Weights of a small transformer language model: 22.1M parameters, a variant of Adam for these matrices.
Each number is 200 + 40 x the weight over its row's rms, rounded and kept within 0 to 999. Layers, rows and columns count from 0. The size before them is the row's rms in percent of the matrix's.

# layer 6 MLP up, 1920x384, rms 0.0389, rows 323-431, columns 0-63
102,218,269,197,268,157,167,238,248,143,203,192,199,145,253,135,206,177,218,164,260,205,160,234,266,213,199,155,222,196,275,166,193,224,240,175,214,151,172,213,212,141,149,195,156,238,199,174,164,187,180,222,231,226,224,184,172,179,237,259,203,240,181,197,261
105,200,202,174,237,197,151,133,242,126,217,181,169,175,191,141,168,228,182,165,187,223,231,169,234,221,222,208,296,180,205,256,213,178,260,255,193,188,248,240,168,192,139,191,177,165,121,200,147,208,126,279,232,189,192,228,234,146,160,209,206,198,199,157,210
098,161,180,168,217,199,181,161,171,198,156,231,143,204,240,160,219,197,211,210,175,168,285,138,108,176,198,224,175,187,294,235,208,162,220,227,166,119,253,234,227,217,198,169,112,196,194,207,216,186,241,250,197,214,256,221,263,162,249,205,249,220,176,168,171
100,177,195,207,344,248,175,190,196,196,298,194,202,218,158,243,187,222,273,161,200,152,212,127,219,126,203,252,182,147,181,160,194,251,189,239,232,239,186,240,228,221,243,214,176,223,198,205,214,200,212,215,177,217,257,149,215,185,199,208,243,146,247,157,209
100,234,210,182,241,189,196,226,190,208,149,222,272,236,264,186,229,129,170,172,191,157,184,179,243,129,173,190,196,209,214,183,219,159,258,182,257,198,133,108,188,203,205,196,191,206,201,240,146,160,226,281,176,224,229,236,248,168,152,206,176,231,239,178,236
094,288,203,108,180,169,222,106,323,239,137,231,221,262,261,216,161,168,243,188,208,204,192,193,199,234,139,212,214,240,173,244,225,220,164,113,144,189,193,168,248,177,218,201,216,206,211,172,189,239,146,214,199,172,219,249,163,139,205,224,201,216,249,206,183
098,225,217,148,230,233,174,172,215,241,173,180,165,150,239,160,228,206,197,192,243,126,280,178,200,214,145,112,240,150,165,174,293,227,146,200,263,203,188,179,223,195,256,156,158,214,213,195,240,203,263,224,192,210,137,243,236,216,223,195,181,226,215,93,214
102,274,164,210,189,166,202,187,245,272,250,232,136,188,293,192,206,214,224,142,231,187,223,224,203,165,164,178,219,201,181,119,273,230,214,154,165,143,240,149,227,205,235,203,129,149,196,214,159,123,155,232,150,180,169,143,193,237,222,174,199,220,227,150,219
102,198,164,216,209,254,207,233,248,105,247,209,175,231,200,206,259,149,94,221,208,248,260,233,167,144,145,192,165,201,209,219,229,217,161,257,183,239,140,199,126,200,193,210,134,260,239,205,197,196,183,179,266,165,231,129,199,160,189,248,225,173,199,133,167
102,225,129,186,257,173,184,222,194,262,254,169,219,238,228,193,205,189,185,186,202,208,156,117,124,213,168,158,221,214,155,182,133,186,222,173,236,179,154,197,188,113,231,223,212,149,209,183,199,233,163,164,198,304,153,171,217,139,173,191,216,250,237,193,182
097,222,157,205,132,142,199,224,208,163,167,139,178,147,223,143,222,152,272,232,168,269,212,186,188,209,157,209,237,234,182,244,150,183,198,182,151,197,242,210,199,225,237,186,239,244,161,240,132,230,165,234,228,199,152,143,196,188,264,235,246,172,237,185,280
102,219,190,223,217,229,190,155,215,171,163,208,251,144,211,154,246,248,177,181,218,158,243,191,188,191,229,196,209,124,197,249,263,169,227,202,173,199,236,240,220,221,234,139,207,152,210,166,251,146,166,223,217,247,185,240,295,161,250,201,118,180,293,140,199
100,200,186,181,225,124,235,222,215,139,189,209,183,138,224,237,176,223,254,225,160,230,202,244,199,146,197,197,315,212,181,224,223,309,198,171,212,269,212,172,98,168,167,181,177,209,226,89,191,245,197,271,250,217,132,242,181,191,247,230,247,224,248,214,237
097,182,189,154,229,178,124,242,278,235,226,265,146,286,211,178,135,224,266,227,201,219,241,209,158,153,187,150,235,188,202,147,219,184,148,177,240,200,206,139,215,239,179,218,208,179,233,118,184,194,235,223,221,256,273,233,205,161,201,196,188,174,193,225,209
096,237,223,194,253,183,199,207,226,234,171,201,231,247,155,184,187,262,171,197,261,155,146,218,231,147,243,202,235,215,195,273,190,249,185,224,233,251,219,160,244,149,206,177,184,218,228,207,166,266,191,220,99,225,207,220,185,201,292,201,245,228,250,181,257
099,302,225,139,169,274,190,240,192,147,211,192,203,150,193,179,223,201,276,233,183,272,212,179,178,247,124,187,247,183,257,154,170,231,207,192,240,126,170,275,200,147,195,169,222,179,201,208,193,257,195,206,248,160,280,214,235,180,259,259,254,181,187,183,250
098,236,211,177,208,273,222,206,182,210,133,241,294,274,209,238,228,163,210,299,241,162,226,133,169,176,123,160,224,205,233,266,191,153,249,239,225,166,204,180,202,222,178,176,248,224,189,189,273,221,183,180,179,177,228,142,253,148,169,170,182,155,231,187,273
099,211,154,173,196,220,168,175,152,236,178,230,163,194,262,132,202,220,257,183,104,163,213,270,176,207,235,244,227,117,101,211,165,186,206,263,266,218,258,252,239,212,122,223,183,230,228,170,210,178,265,243,238,177,202,187,157,180,210,249,155,211,250,186,203
105,163,210,267,180,189,170,227,267,221,197,198,281,161,202,190,174,207,162,240,169,220,254,252,141,184,111,173,212,166,183,168,197,218,208,218,308,247,221,156,246,240,194,191,170,216,134,198,191,151,109,247,269,120,258,173,275,138,215,199,176,245,205,238,216
104,139,226,181,169,204,159,193,207,131,243,244,220,165,228,208,169,197,158,202,271,151,174,229,201,138,256,174,192,202,146,219,300,216,190,153,249,246,189,159,171,159,256,212,134,259,228,145,243,215,263,249,179,260,204,217,277,142,268,213,200,245,215,195,182
099,219,135,156,208,243,183,224,180,182,178,296,203,229,213,219,148,184,188,214,213,146,204,219,181,258,137,144,234,202,146,190,194,198,242,163,184,246,201,150,247,206,227,233,203,236,128,289,174,174,183,156,221,195,211,204,205,182,161,141,209,202,195,153,167
101,168,216,141,233,269,203,221,246,129,161,177,317,170,215,252,177,170,195,154,206,198,163,196,202,123,186,146,188,215,182,207,180,220,163,253,163,255,160,128,274,173,138,168,218,179,157,199,185,183,240,222,170,187,235,196,291,152,193,172,215,122,276,198,248
104,192,153,214,176,174,217,123,258,192,248,219,319,94,243,130,188,166,240,244,214,166,180,205,222,172,201,174,271,155,158,256,170,199,153,278,203,176,204,206,211,194,223,164,190,92,190,168,170,153,189,169,234,217,187,237,266,168,204,242,248,176,261,166,252
099,180,169,143,225,195,201,241,256,229,260,236,166,135,126,178,224,254,237,224,166,143,225,156,215,122,240,209,217,210,201,190,226,236,184,209,225,210,205,210,229,183,192,210,186,169,91,220,194,147,200,240,229,276,241,220,137,85,207,234,221,190,205,196,205
101,283,153,160,232,132,134,285,217,161,141,121,203,151,226,217,131,193,189,209,219,293,212,253,269,213,192,169,249,161,252,197,170,269,215,180,213,170,176,193,215,258,128,194,229,240,190,244,163,227,134,199,238,263,175,154,248,220,236,208,150,228,219,189,226
096,232,165,147,136,186,193,178,172,163,179,211,246,208,198,269,182,225,249,243,196,194,189,190,204,190,144,189,206,107,233,222,213,269,99,217,167,181,215,183,192,214,207,130,111,226,189,196,213,193,184,195,259,189,182,189,214,189,114,133,256,141,169,190,287
105,228,185,172,208,175,202,230,216,170,213,169,233,168,231,188,160,156,224,219,177,219,259,206,243,311,247,149,197,244,174,182,217,246,234,213,165,189,124,163,263,227,238,195,193,186,230,228,181,160,153,204,255,233,153,267,177,170,212,218,157,213,222,174,207
105,191,169,179,264,236,176,143,225,253,181,237,160,137,197,192,224,176,190,227,142,212,217,262,180,166,155,135,268,224,120,215,213,247,203,162,200,286,213,201,204,190,204,237,171,184,197,134,181,152,224,301,203,252,215,191,119,117,232,237,180,180,257,239,219
101,278,168,194,202,161,201,209,215,239,276,160,238,228,165,213,251,226,239,235,240,146,186,141,196,181,219,175,306,192,258,264,260,252,218,190,189,235,273,193,193,210,201,172,134,215,177,177,168,250,214,172,105,213,186,270,226,196,144,143,170,142,269,222,179
098,224,116,208,237,168,173,151,269,284,222,215,215,103,175,205,163,172,173,218,244,141,150,232,270,257,256,178,240,282,243,260,157,164,241,250,162,197,205,239,133,192,198,141,214,208,165,221,255,174,127,184,235,211,186,254,223,231,209,238,209,152,213,127,243
094,252,223,201,249,250,228,286,254,143,168,197,202,197,257,207,213,167,211,232,205,198,234,218,235,161,247,164,228,166,240,195,225,181,170,232,211,201,236,227,173,212,173,139,140,192,202,206,160,211,142,201,221,225,223,210,200,204,203,172,227,260,157,178,206
098,245,153,202,180,144,212,208,271,156,291,229,275,211,190,177,230,186,244,160,164,97,173,242,179,138,156,182,263,164,176,151,194,170,253,197,235,144,223,153,200,160,184,255,232,128,157,135,177,230,253,201,170,173,180,251,172,200,264,225,245,189,207,213,201
103,196,122,197,190,287,131,157,186,216,234,267,133,152,200,237,107,236,221,187,249,154,221,154,149,172,183,195,208,151,182,168,226,214,213,204,167,177,175,187,178,218,246,167,157,258,178,214,241,189,182,206,251,197,191,172,196,86,223,163,201,192,210,224,108
107,265,230,172,178,212,165,198,280,190,155,205,215,188,188,300,162,259,240,231,147,214,220,207,216,209,147,152,194,170,207,233,187,208,223,240,166,238,137,177,237,128,196,153,137,213,232,199,213,207,179,281,133,241,153,159,178,228,152,179,215,199,238,220,226
099,244,236,138,182,119,204,178,194,160,192,249,189,268,195,160,254,244,233,234,234,206,193,258,272,185,208,241,216,133,194,208,194,220,234,221,274,205,183,186,175,241,210,136,226,207,228,212,96,212,177,135,196,159,181,169,233,180,247,143,233,196,202,216,226
096,232,187,143,161,263,228,203,186,111,187,155,156,265,209,190,221,120,206,152,180,192,206,243,201,261,210,245,262,254,224,299,172,152,219,162,165,221,159,267,278,216,183,192,169,166,157,271,204,215,244,186,257,244,234,186,173,220,130,190,211,197,175,246,247
091,180,210,175,153,189,243,223,224,203,218,244,215,162,226,224,251,162,256,262,190,176,252,211,203,200,209,183,168,166,182,207,123,168,240,177,207,188,186,197,222,127,207,204,155,190,142,209,213,166,180,192,193,177,221,270,257,168,183,200,189,159,234,246,175
104,202,226,108,135,175,158,204,218,193,195,198,233,191,196,217,276,198,202,248,177,219,188,272,135,216,83,218,225,143,175,217,166,194,251,166,176,262,159,264,159,170,187,239,234,244,155,206,185,281,171,300,240,222,241,239,218,210,181,231,153,247,222,164,225
097,204,187,162,211,186,176,193,214,285,236,245,137,216,189,261,204,208,230,115,151,170,161,168,174,193,148,219,196,168,247,206,206,193,164,287,170,219,205,195,133,209,219,228,212,165,203,241,209,272,177,148,213,214,153,231,165,278,204,215,191,185,180,190,254
097,209,259,192,228,171,232,246,184,223,224,239,251,226,225,213,245,149,232,221,233,185,280,137,224,133,166,132,198,114,267,197,252,197,199,163,203,161,243,254,276,138,244,195,228,187,235,210,170,239,205,279,289,170,161,112,125,171,256,252,222,199,211,132,218
115,209,200,171,189,201,219,246,220,177,217,260,150,213,220,115,237,198,203,113,220,208,293,109,189,218,267,206,218,144,167,200,165,186,170,187,235,188,139,219,223,136,273,162,144,244,145,224,88,232,263,209,278,181,213,267,227,223,251,171,180,220,178,232,213
104,200,149,192,228,188,214,174,176,239,226,257,251,159,169,212,236,195,276,258,171,196,243,217,188,202,202,201,176,179,138,153,264,199,239,240,265,174,189,290,194,152,250,233,232,113,201,204,157,238,181,289,250,232,137,163,224,112,251,241,127,194,245,156,243
103,298,246,176,199,215,150,236,282,200,172,229,259,175,209,153,136,171,164,181,243,267,244,264,194,136,154,168,255,168,245,275,194,237,149,200,258,252,156,182,222,141,169,195,189,205,152,252,170,220,207,266,275,239,195,188,225,261,174,230,219,223,181,197,230
099,205,167,207,215,148,214,198,273,225,174,267,279,168,249,258,240,183,188,219,214,266,194,169,226,191,199,244,251,103,187,249,251,222,222,175,239,205,248,226,197,245,145,226,191,208,167,213,139,209,191,241,246,228,170,105,272,178,170,177,193,141,145,219,132
101,158,166,183,181,264,157,179,238,165,207,171,210,273,242,243,209,276,244,184,229,216,258,208,172,256,270,153,191,244,136,251,148,183,196,256,226,245,238,206,149,201,190,227,187,233,208,148,222,259,114,224,286,199,183,164,225,135,205,210,203,149,215,246,262
098,226,160,151,217,219,198,129,215,195,228,251,278,225,229,225,152,212,174,201,231,195,218,153,163,202,234,198,266,266,141,177,204,137,162,157,164,196,243,230,234,76,208,240,192,225,159,188,133,191,154,187,257,216,236,242,216,180,231,257,94,183,165,252,166
101,190,218,149,232,210,253,191,207,109,185,217,206,198,284,180,198,244,183,174,157,210,211,216,110,187,234,131,234,153,180,191,260,201,217,241,194,150,198,267,222,208,299,208,205,150,168,202,203,176,275,310,249,230,212,184,181,181,170,187,150,180,190,179,204
104,226,138,202,219,217,153,261,179,205,193,292,229,192,226,191,168,178,263,207,303,238,182,191,148,234,139,228,207,241,176,178,165,240,223,158,202,258,240,127,186,240,208,214,239,177,197,239,180,257,148,256,241,251,242,265,250,218,123,145,234,219,185,130,227
099,270,229,159,197,210,165,258,223,175,229,157,110,223,279,209,225,189,251,194,249,140,140,161,201,156,155,247,208,196,196,262,171,235,180,238,258,240,154,184,191,191,147,238,151,239,193,191,152,253,170,155,203,270,147,149,187,172,169,150,147,232,165,196,139
101,214,206,167,194,190,224,260,250,277,213,222,187,139,223,209,126,237,287,125,205,214,270,199,288,248,153,224,210,169,303,156,199,202,240,267,220,202,204,193,200,210,206,195,175,268,255,247,243,166,171,206,143,253,160,159,219,214,146,252,107,131,193,160,238
099,233,209,221,229,156,215,190,174,202,152,211,260,183,279,135,174,145,231,185,174,179,186,213,253,222,148,226,283,155,178,216,199,191,214,245,181,180,184,193,310,276,195,218,198,204,164,217,206,269,157,182,238,178,181,154,226,121,178,193,228,249,181,262,175
092,257,235,128,169,120,222,193,238,235,249,175,179,172,146,199,205,103,172,213,176,234,253,167,161,164,238,194,240,224,175,176,250,225,121,238,180,161,160,214,221,295,201,194,198,197,201,139,185,182,185,203,187,250,166,207,175,205,199,155,180,224,214,241,298
101,168,148,210,193,195,153,263,255,207,173,178,321,169,213,282,173,184,234,243,193,279,222,288,176,147,161,195,179,153,199,191,184,253,157,313,263,169,244,241,190,201,216,202,166,257,103,219,234,121,212,239,218,177,224,194,181,127,102,246,177,209,151,211,211
101,222,211,180,217,173,181,200,186,198,151,218,221,161,190,156,114,159,246,204,165,197,199,284,280,213,202,250,174,210,82,310,148,262,151,143,169,158,239,124,218,213,215,249,202,139,258,230,224,156,145,178,201,257,214,116,217,194,222,217,214,194,185,201,195
106,155,206,211,222,233,157,196,181,211,288,164,137,154,201,250,162,226,260,255,239,195,223,200,134,260,185,168,232,212,277,175,236,277,238,127,212,215,249,217,204,154,188,219,183,185,199,237,92,258,239,203,264,191,214,211,224,196,176,223,216,178,217,172,180
099,298,192,147,200,189,142,253,178,227,209,198,150,226,303,250,237,222,227,221,176,289,204,206,149,211,203,150,189,182,155,181,163,173,139,190,258,240,211,194,273,224,256,232,157,201,223,187,220,170,206,214,289,173,149,164,248,200,178,195,199,215,228,125,203
097,187,192,241,213,170,197,204,276,138,151,237,186,201,169,159,129,148,205,184,209,202,169,167,217,152,224,162,294,208,267,234,222,214,234,165,253,212,210,102,171,250,217,171,180,260,204,178,162,221,211,160,201,186,163,208,194,177,180,234,257,189,225,154,178
105,259,147,223,233,127,185,186,124,177,229,189,164,235,230,237,203,220,231,261,186,275,223,231,173,201,172,172,198,154,231,221,133,203,153,195,211,234,185,247,239,186,249,214,192,203,189,151,223,129,191,220,248,202,201,168,205,181,228,190,151,197,185,248,305
102,218,201,183,249,203,175,198,134,191,216,224,204,164,199,200,228,242,268,149,188,210,220,253,223,148,208,146,211,200,227,197,162,181,173,144,180,197,177,218,210,215,211,181,152,198,237,231,150,244,225,214,208,294,122,222,262,195,155,202,169,164,180,186,180
096,199,234,277,203,165,211,134,213,175,164,213,282,196,184,189,221,152,176,168,223,195,280,153,231,126,200,266,130,253,208,186,216,279,225,223,138,267,130,209,296,160,144,281,140,182,164,257,222,182,216,185,215,190,176,205,170,174,181,210,245,222,203,197,213
093,236,177,218,182,234,122,240,228,168,183,181,230,208,182,211,211,190,221,173,189,278,196,148,179,262,248,278,226,167,184,188,225,175,185,238,153,182,111,216,218,211,271,257,174,181,180,247,195,211,202,266,228,266,197,211,268,124,223,265,166,164,148,129,200
098,156,139,158,154,241,185,190,234,261,193,228,182,229,175,271,146,249,304,183,197,146,178,241,197,200,189,235,277,151,188,211,170,210,209,300,202,175,231,230,220,155,161,129,143,170,276,185,190,218,173,225,209,182,200,213,150,169,196,176,198,214,222,236,197
110,209,102,146,242,162,154,284,132,223,207,245,192,199,215,184,181,155,210,224,256,150,242,149,177,200,204,211,229,171,193,265,243,238,256,135,180,170,155,196,256,260,281,152,158,190,210,119,95,285,170,217,209,243,142,209,214,199,186,190,254,216,205,232,214
093,139,229,177,145,182,100,261,224,136,225,279,203,193,226,179,181,151,238,203,241,232,176,171,216,293,180,127,165,210,184,157,204,151,194,144,174,184,200,257,204,165,217,239,231,255,225,225,184,195,236,203,278,147,235,209,176,170,160,202,210,209,189,165,222
097,205,228,166,292,192,176,303,141,124,136,157,209,182,170,186,204,184,184,196,248,228,153,237,130,127,131,218,272,174,143,183,224,223,176,135,206,212,185,245,194,196,221,284,156,167,244,202,217,183,190,238,248,218,137,171,181,150,146,170,184,160,176,137,213
099,217,138,166,273,205,168,179,260,223,230,193,190,187,182,187,201,223,108,227,214,239,190,249,209,175,152,199,219,163,238,223,266,179,212,212,209,198,210,242,178,133,242,163,236,223,143,195,249,153,181,192,166,164,220,235,198,213,238,109,225,161,135,189,125
094,197,161,210,207,169,164,251,249,194,201,238,198,189,162,229,206,269,188,116,123,167,237,186,181,201,244,181,249,111,205,266,198,264,134,158,132,180,148,160,239,250,152,252,211,283,237,130,232,194,169,206,206,282,223,209,224,189,195,241,188,263,294,160,153
099,239,153,204,216,216,175,183,197,192,176,204,118,217,185,171,137,170,151,187,174,180,213,172,200,213,195,189,210,250,192,194,225,213,136,126,213,213,150,147,241,166,152,202,219,312,142,239,147,172,193,148,246,177,205,141,228,172,238,174,198,235,204,252,204
100,203,233,165,258,222,133,204,197,207,145,208,244,125,313,202,211,196,250,249,174,202,286,182,196,167,175,230,201,208,252,195,212,230,248,156,213,135,206,214,205,238,200,165,160,128,133,175,158,198,179,187,235,211,222,197,169,180,205,236,149,263,207,214,182
104,243,179,178,201,186,220,198,190,226,159,183,223,193,175,178,238,208,221,190,306,279,176,229,201,198,192,209,147,210,165,175,199,207,251,181,194,251,161,246,125,236,214,243,228,246,233,175,98,225,208,244,262,283,298,202,146,193,189,206,162,223,256,191,232
106,251,198,183,186,171,174,185,177,233,199,212,140,207,260,267,162,212,254,248,256,216,168,137,224,193,211,270,205,193,79,221,197,127,200,156,227,257,195,241,197,178,173,190,206,212,176,181,155,226,202,190,263,151,146,275,190,175,172,202,225,249,149,203,214
099,245,191,158,192,161,126,195,200,242,250,235,172,256,255,262,220,297,279,178,161,190,253,174,170,180,202,262,157,189,225,224,175,175,245,200,188,244,195,184,184,256,236,235,198,237,127,162,185,148,220,297,265,216,245,241,209,151,218,288,246,184,231,183,259
097,210,265,151,182,214,164,174,215,190,208,151,166,225,185,247,148,162,254,165,166,192,195,122,143,242,193,297,156,214,189,116,255,262,176,191,242,188,261,225,157,181,258,181,178,184,200,211,212,199,230,190,235,185,202,149,191,189,152,227,212,250,188,193,263
104,214,223,174,291,151,159,196,283,196,170,199,261,209,159,171,205,144,212,247,237,204,151,230,286,185,181,194,234,206,266,201,224,176,189,249,214,210,182,195,249,191,241,125,166,147,178,181,220,206,232,191,175,154,219,213,164,161,254,197,131,184,192,216,190
098,167,168,210,247,176,242,208,231,180,305,286,200,163,180,193,148,201,230,254,197,178,154,223,172,186,143,231,148,243,286,171,201,266,137,238,166,219,129,158,245,250,239,197,154,174,211,241,180,235,166,225,184,227,158,168,158,140,152,196,189,251,225,179,168
102,247,172,98,216,213,169,212,269,209,271,172,190,240,250,209,216,109,189,236,192,142,192,196,236,170,252,214,283,116,236,229,240,176,224,155,138,192,169,112,177,205,226,188,148,207,133,220,142,243,117,202,187,287,133,98,192,195,211,153,211,232,274,227,271
103,246,139,163,146,156,147,179,207,260,159,190,239,153,202,146,194,199,199,152,204,145,244,176,248,241,179,189,228,114,201,222,164,242,242,173,178,293,230,227,190,227,165,179,255,255,171,183,148,185,198,202,283,298,221,231,87,198,259,148,209,223,159,209,174
100,187,256,236,198,213,109,156,215,128,228,240,238,161,267,143,173,170,168,122,200,199,232,190,198,159,244,265,250,152,200,184,209,133,231,217,218,179,196,151,214,151,176,230,212,280,195,206,206,270,189,203,209,194,175,106,205,165,223,273,120,178,221,216,230
101,261,188,225,206,209,162,160,168,151,184,191,194,183,222,141,182,242,244,229,184,148,255,186,207,204,181,160,275,164,178,258,217,216,237,243,247,210,193,85,165,190,206,280,165,223,163,251,211,226,193,161,289,218,202,134,149,208,213,223,251,195,210,125,200
102,183,167,214,203,128,255,170,149,166,215,217,294,229,242,255,154,161,187,229,205,233,187,125,199,255,256,242,211,204,262,209,164,178,206,243,167,195,247,217,183,215,226,162,191,176,150,243,195,174,175,174,127,237,183,217,230,176,198,263,203,159,220,165,157
096,185,239,199,180,259,218,209,208,209,165,193,258,99,206,188,217,318,220,178,196,237,235,168,145,268,112,210,195,130,174,211,105,228,249,216,150,157,234,172,191,172,207,118,188,246,185,158,185,192,235,203,214,235,146,203,197,184,155,179,251,285,165,223,220
108,188,193,184,262,188,228,139,214,252,205,217,178,224,221,277,214,216,217,178,241,141,261,176,186,200,204,220,248,178,211,263,133,266,207,159,178,130,250,212,223,187,257,170,193,177,248,268,201,108,199,227,179,209,246,156,232,259,191,157,213,219,201,173,190
096,191,176,187,181,266,254,164,227,209,200,226,218,213,233,152,143,124,182,177,118,248,167,142,220,189,159,242,283,126,147,262,232,219,202,181,191,215,238,219,206,191,198,263,187,241,193,211,208,213,226,180,198,265,271,162,302,132,209,230,177,271,180,165,214
107,260,187,210,154,191,155,254,210,134,227,158,236,181,217,191,184,229,176,214,152,292,263,321,211,182,148,180,165,180,223,216,208,226,244,211,243,197,199,228,175,187,232,201,111,199,215,190,168,260,120,196,185,192,173,142,129,192,214,244,179,215,234,236,225
101,245,211,161,284,179,218,256,245,200,232,224,202,239,135,199,211,178,218,139,214,147,213,230,258,96,136,201,222,134,212,247,240,262,209,305,187,223,242,172,262,182,271,192,152,198,186,214,231,170,245,208,159,195,245,132,207,192,159,217,149,200,197,168,194
091,282,177,145,136,230,211,230,205,205,196,265,192,190,265,279,169,185,238,209,181,179,141,195,169,225,237,222,229,118,228,269,237,223,182,257,224,148,216,199,269,213,270,195,124,232,203,247,175,149,187,230,202,185,175,227,198,205,183,208,113,209,220,178,185
100,173,187,131,231,260,98,208,232,215,195,194,185,185,275,235,162,200,187,176,280,250,293,234,211,210,187,184,174,234,153,278,250,235,166,230,232,193,228,271,202,214,224,179,152,222,124,175,172,200,96,157,207,273,213,140,241,154,285,164,156,234,170,170,185
101,203,187,183,169,129,217,167,187,213,273,219,178,204,175,212,160,241,178,183,213,218,140,210,270,151,198,259,158,230,215,237,219,222,236,153,167,243,179,147,163,180,167,195,212,153,105,242,200,216,187,175,175,250,216,200,285,185,145,197,162,173,194,171,241
101,182,256,216,238,186,173,174,238,179,209,234,242,188,253,264,209,72,220,191,173,176,239,234,239,236,211,208,241,200,183,155,229,159,154,164,130,180,165,208,205,168,230,182,184,252,254,194,221,229,202,162,119,267,179,191,237,194,182,95,191,189,177,167,218
107,198,169,210,262,201,143,243,225,138,190,152,168,184,150,231,117,184,199,236,270,209,170,197,176,156,183,167,279,153,195,205,198,196,238,107,194,150,225,241,274,159,162,252,213,248,225,220,211,164,137,199,248,206,196,135,188,176,150,217,176,227,183,202,169
106,235,219,162,219,161,162,194,198,250,185,227,203,228,192,130,162,211,161,159,217,214,194,234,186,245,179,189,162,227,206,121,116,250,193,168,167,221,190,180,186,168,221,139,201,293,98,229,227,250,187,196,161,199,182,200,305,202,280,137,220,178,197,141,188
108,302,203,132,189,161,161,156,144,199,219,168,177,254,225,203,213,255,210,225,191,171,232,184,229,234,182,146,171,249,160,172,183,241,210,255,170,202,295,177,234,167,179,153,203,184,147,192,164,194,149,190,222,333,204,241,144,187,210,182,160,216,168,152,187
096,255,150,248,259,216,244,131,178,205,247,226,178,277,250,225,212,189,192,169,216,213,235,241,283,158,214,221,226,191,176,189,227,267,213,245,151,192,231,180,181,179,146,257,195,174,196,172,208,252,205,160,204,221,185,174,141,131,211,205,183,183,119,238,234
101,235,201,242,137,227,175,215,221,121,172,265,101,191,255,168,250,140,203,180,217,247,228,184,184,244,218,167,194,165,177,142,164,192,215,142,219,234,198,223,228,203,260,207,180,171,176,252,203,188,157,179,293,190,219,140,239,173,183,273,236,91,278,228,181
099,223,131,183,234,194,187,259,172,139,210,210,221,270,150,220,190,162,187,246,189,214,292,203,116,137,256,165,148,164,181,243,226,211,197,225,151,182,240,94,219,174,126,212,210,178,217,175,147,183,168,157,309,165,264,185,235,176,238,216,255,260,297,168,191
100,236,159,132,173,190,193,211,305,236,300,238,219,172,173,250,182,164,230,243,151,218,223,195,236,187,196,212,253,165,204,244,235,169,135,219,237,241,146,183,233,201,216,230,199,196,242,235,152,183,246,242,182,177,202,224,242,208,167,117,194,224,189,147,172
096,229,222,192,235,208,203,262,211,255,276,236,265,111,220,269,186,234,205,241,208,176,269,260,179,148,252,217,221,167,163,159,144,217,180,203,204,296,177,120,186,190,274,189,158,202,174,269,242,141,255,216,174,246,267,221,212,240,236,174,172,218,81,275,180
101,182,172,127,233,224,110,158,215,151,261,215,205,148,232,186,221,220,203,223,156,162,142,207,160,180,194,181,187,207,308,279,209,195,204,142,220,282,174,207,179,249,206,157,116,225,211,173,218,156,164,268,181,177,252,248,307,176,234,152,266,181,209,181,199
098,213,258,203,227,176,162,198,254,212,226,227,222,185,164,183,197,159,137,201,187,176,145,213,189,181,208,161,216,219,156,192,251,237,199,168,255,269,235,166,225,212,242,224,236,200,198,248,247,208,159,180,246,274,206,168,271,162,186,177,199,213,138,169,229
101,209,226,176,161,224,201,126,98,229,167,250,247,174,239,219,223,108,196,221,216,186,234,225,274,225,158,215,178,184,158,242,237,211,248,169,274,182,210,220,133,199,245,235,177,185,209,237,170,169,202,267,281,211,211,198,177,224,276,259,249,192,207,220,206
100,232,149,220,253,239,217,201,199,239,192,213,199,209,146,183,192,161,253,130,199,153,194,219,210,205,165,144,241,173,216,186,137,244,159,208,176,262,214,171,150,103,214,206,179,259,213,187,186,225,177,233,191,206,216,218,278,140,185,190,200,199,249,215,194
097,269,244,218,159,171,173,193,174,239,265,206,194,204,198,211,123,157,210,247,186,195,166,185,184,179,159,205,274,177,203,155,168,189,269,238,87,191,222,152,135,247,189,191,154,182,196,248,119,129,177,204,234,190,210,142,241,137,212,213,200,240,230,230,218
097,238,178,152,300,176,196,204,185,166,177,183,128,187,165,206,102,228,226,223,219,245,186,182,187,245,172,141,209,154,201,237,229,181,216,278,214,230,243,140,106,175,159,143,276,141,147,205,195,281,172,170,216,217,219,235,200,106,126,144,174,170,161,317,215
099,235,289,219,162,164,200,196,248,224,114,139,197,148,218,200,196,171,230,235,172,265,192,279,203,203,204,234,237,166,225,154,227,231,202,221,196,207,222,232,263,210,234,219,141,165,205,255,204,286,174,188,198,168,160,129,228,143,226,192,198,207,237,231,226
103,187,243,219,163,238,172,144,206,175,170,194,103,160,247,276,132,177,183,233,264,126,209,157,179,260,159,179,204,164,173,243,190,241,181,203,261,187,118,271,159,187,176,210,157,221,200,233,204,287,202,161,252,203,209,191,261,183,195,266,251,232,273,133,204
101,273,206,160,217,230,246,253,192,210,180,228,233,222,183,211,161,202,253,271,172,199,266,170,240,255,104,205,197,196,191,180,195,244,161,188,220,274,189,164,161,127,253,213,190,164,202,195,218,194,222,151,165,151,267,189,311,139,238,171,176,257,185,222,257
091,240,244,211,253,207,196,161,213,319,197,236,179,183,227,130,155,202,183,204,215,166,231,274,215,154,249,246,293,159,175,247,200,196,205,145,200,222,199,179,158,174,188,245,159,191,227,188,218,100,190,217,271,226,316,193,168,200,177,174,203,182,197,159,158
100,250,241,169,212,144,186,186,190,186,159,154,189,142,182,183,161,202,187,186,161,242,220,155,216,184,187,202,237,178,267,218,197,275,155,163,127,92,270,226,180,318,230,142,242,236,181,258,217,253,147,157,223,229,192,179,193,209,145,198,192,206,155,115,179
107,226,126,163,240,273,184,241,264,218,174,310,163,209,125,204,157,184,190,205,209,168,244,245,216,163,244,208,188,229,174,200,208,221,206,174,162,95,194,224,253,166,183,232,154,198,193,187,174,157,183,185,178,159,179,210,329,213,161,197,138,145,283,141,178